Weights of a small transformer language model: width 96.
Each number is 50 + 10 x the weight over its row's rms, rounded and kept within 0 to 99. Layers, rows and columns count from 0. The size before them is the row's rms in percent of the matrix's.

# k: layer 15 attention key, 96x96, rms 0.0441, rows 40-53, columns 48-95
# q: layer 15 attention query, 96x96, rms 0.0507, rows 41-54, columns 48-95
k40 057:58 47 46 37 66 50 50 33 58 46 40 38 59 37 57 35 54 32 57 55 55 43 58 51 56 23 55 50 57 49 61 52 65 34 58 63 44 58 43 32 51 48 40 46 46 46 45 43
q41 077:45 50 32 65 30 48 54 51 61 48 43 49 59 53 32 45 43 50 66 49 49 55 51 43 54 52 68 52 40 54 43 45 62 60 61 50 37 41 63 70 43 66 60 71 56 47 45 56
k41 094:48 36 54 47 42 58 64 49 48 42 46 45 42 47 26 51 34 61 44 46 53 63 53 52 69 51 49 68 49 52 38 37 36 52 44 56 36 47 51 44 50 47 59 56 54 44 36 51
q42 085:54 49 39 51 48 49 47 47 54 62 56 28 32 59 43 41 45 43 50 49 31 53 50 50 52 46 50 47 45 28 63 47 69 54 48 62 57 40 39 44 58 66 41 57 30 30 49 46
k42 133:57 49 38 48 41 37 65 53 47 66 42 39 46 40 65 48 42 41 39 56 49 41 48 51 53 58 37 71 69 49 60 48 46 53 50 44 42 45 63 54 43 51 42 70 49 49 49 60
q43 077:39 52 54 46 38 43 38 37 49 55 66 56 46 41 33 52 34 48 47 55 61 25 37 54 66 61 37 57 40 45 44 47 58 66 58 34 50 61 43 35 59 58 46 62 62 66 47 62
k43 142:50 51 56 49 35 50 49 44 45 56 61 55 53 52 19 48 37 67 50 59 47 37 59 64 60 76 60 40 49 55 54 63 59 67 49 47 72 48 30 42 64 49 45 48 52 30 44 60
q44 083:51 47 56 51 64 43 57 62 45 44 59 54 35 49 52 59 63 48 49 38 65 54 55 49 54 53 60 60 58 28 58 59 55 41 59 51 51 41 40 32 38 57 57 61 51 65 54 41
k44 158:69 44 58 52 71 48 44 63 61 52 29 67 48 52 46 48 62 57 48 61 60 58 58 37 44 60 47 55 46 41 36 38 46 30 50 61 44 67 51 52 57 46 28 63 25 63 60 53
q45 081:43 59 47 60 42 30 48 44 53 62 35 50 52 37 53 49 55 49 48 47 62 52 41 56 56 42 42 38 40 76 40 65 61 21 67 47 55 56 53 45 62 52 56 61 36 41 43 54
k45 157:50 33 46 57 51 25 50 47 58 72 52 32 58 41 50 48 53 64 63 54 35 57 51 52 43 55 38 49 39 47 57 46 74 37 65 57 61 53 70 48 57 53 71 50 55 47 44 66
q46 079:51 61 57 47 44 58 51 55 62 55 47 47 69 52 44 37 27 79 48 52 46 46 30 31 56 44 65 43 49 54 55 61 43 42 49 47 28 53 50 46 43 52 39 50 71 50 28 60
k46 157:32 53 48 62 38 49 52 56 44 67 51 56 59 50 44 56 40 69 42 44 61 67 42 33 52 55 61 39 53 57 53 48 49 66 58 75 33 58 50 52 40 45 51 58 43 54 42 37
q47 074:51 52 42 53 47 48 61 55 46 50 39 43 55 52 62 59 27 53 63 50 49 44 56 72 50 53 30 49 67 54 53 38 52 46 42 42 57 60 34 52 51 48 74 65 48 42 38 47
k47 137:65 57 52 42 48 46 49 53 55 53 43 59 50 41 44 54 42 51 58 56 64 54 38 60 62 59 39 55 62 53 60 43 58 41 62 47 55 49 36 39 42 56 40 54 51 53 57 47
q48 104:45 43 55 51 64 43 58 55 38 76 64 68 51 42 49 54 63 42 36 50 50 46 61 67 52 39 49 47 58 50 39 62 60 57 64 49 51 61 70 32 50 70 53 53 56 56 46 47
k48 054:34 42 57 53 53 36 57 50 54 60 46 37 45 44 46 55 34 43 51 61 49 55 26 63 47 49 46 53 42 51 68 54 53 59 54 42 62 49 38 55 57 43 53 45 61 43 62 40
q49 125:49 44 51 61 63 46 61 49 39 73 48 55 56 42 45 49 59 36 47 57 52 43 56 62 54 35 57 51 65 40 41 59 62 62 62 53 49 67 51 29 52 67 56 46 60 55 45 53
k49 054:52 57 53 47 54 57 52 59 42 53 51 58 45 42 58 57 50 66 61 50 47 50 29 36 44 71 65 35 45 51 46 49 45 49 55 50 44 53 44 68 44 61 56 34 41 62 49 40
q50 110:53 58 54 59 77 41 69 56 51 65 66 68 53 46 43 54 58 43 26 56 54 51 58 71 60 30 47 46 51 56 35 58 57 56 65 49 44 49 68 32 47 68 51 49 60 56 42 41
k50 047:53 59 45 39 61 46 62 60 47 55 57 37 34 38 55 56 56 49 57 56 50 45 47 35 62 60 34 53 77 63 35 51 44 39 64 36 28 56 53 58 38 48 38 50 53 71 54 40
q51 091:43 52 51 48 27 50 41 48 64 36 47 34 53 55 56 41 37 45 63 45 44 64 39 26 44 64 46 54 56 52 74 49 39 44 40 52 55 48 39 60 48 33 45 61 39 44 54 50
k51 035:68 43 53 43 65 50 47 46 31 53 34 38 40 55 44 44 60 62 46 56 51 40 70 33 45 55 53 44 39 58 46 40 46 31 44 45 56 49 36 62 61 57 59 37 42 26 38 50
q52 142:43 39 55 46 60 48 58 58 37 73 63 74 51 43 51 56 59 47 39 49 50 50 66 71 53 44 50 47 53 57 45 59 59 51 60 54 53 64 75 41 51 66 49 52 57 56 47 51
k52 051:62 71 59 49 58 62 51 55 46 39 34 54 44 55 55 54 58 43 63 50 55 32 46 66 46 53 48 51 43 31 43 40 39 69 50 41 41 22 32 59 29 53 51 56 55 40 49 42
q53 052:43 44 57 47 60 43 55 49 44 68 56 71 51 47 56 60 43 39 44 52 51 50 65 77 55 55 55 49 51 40 50 60 61 49 57 55 52 53 66 62 65 64 58 59 65 46 50 66
k53 037:55 68 49 54 54 46 37 62 59 44 50 57 34 59 49 48 50 82 48 60 50 55 55 32 48 34 52 50 44 53 38 66 44 36 70 38 51 50 51 61 37 45 53 69 65 81 57 45
q54 044:49 51 33 35 61 47 47 42 47 59 50 37 57 56 37 51 45 52 60 47 45 47 52 61 50 48 56 50 43 67 57 47 76 47 56 73 54 62 50 25 48 55 40 62 42 49 39 36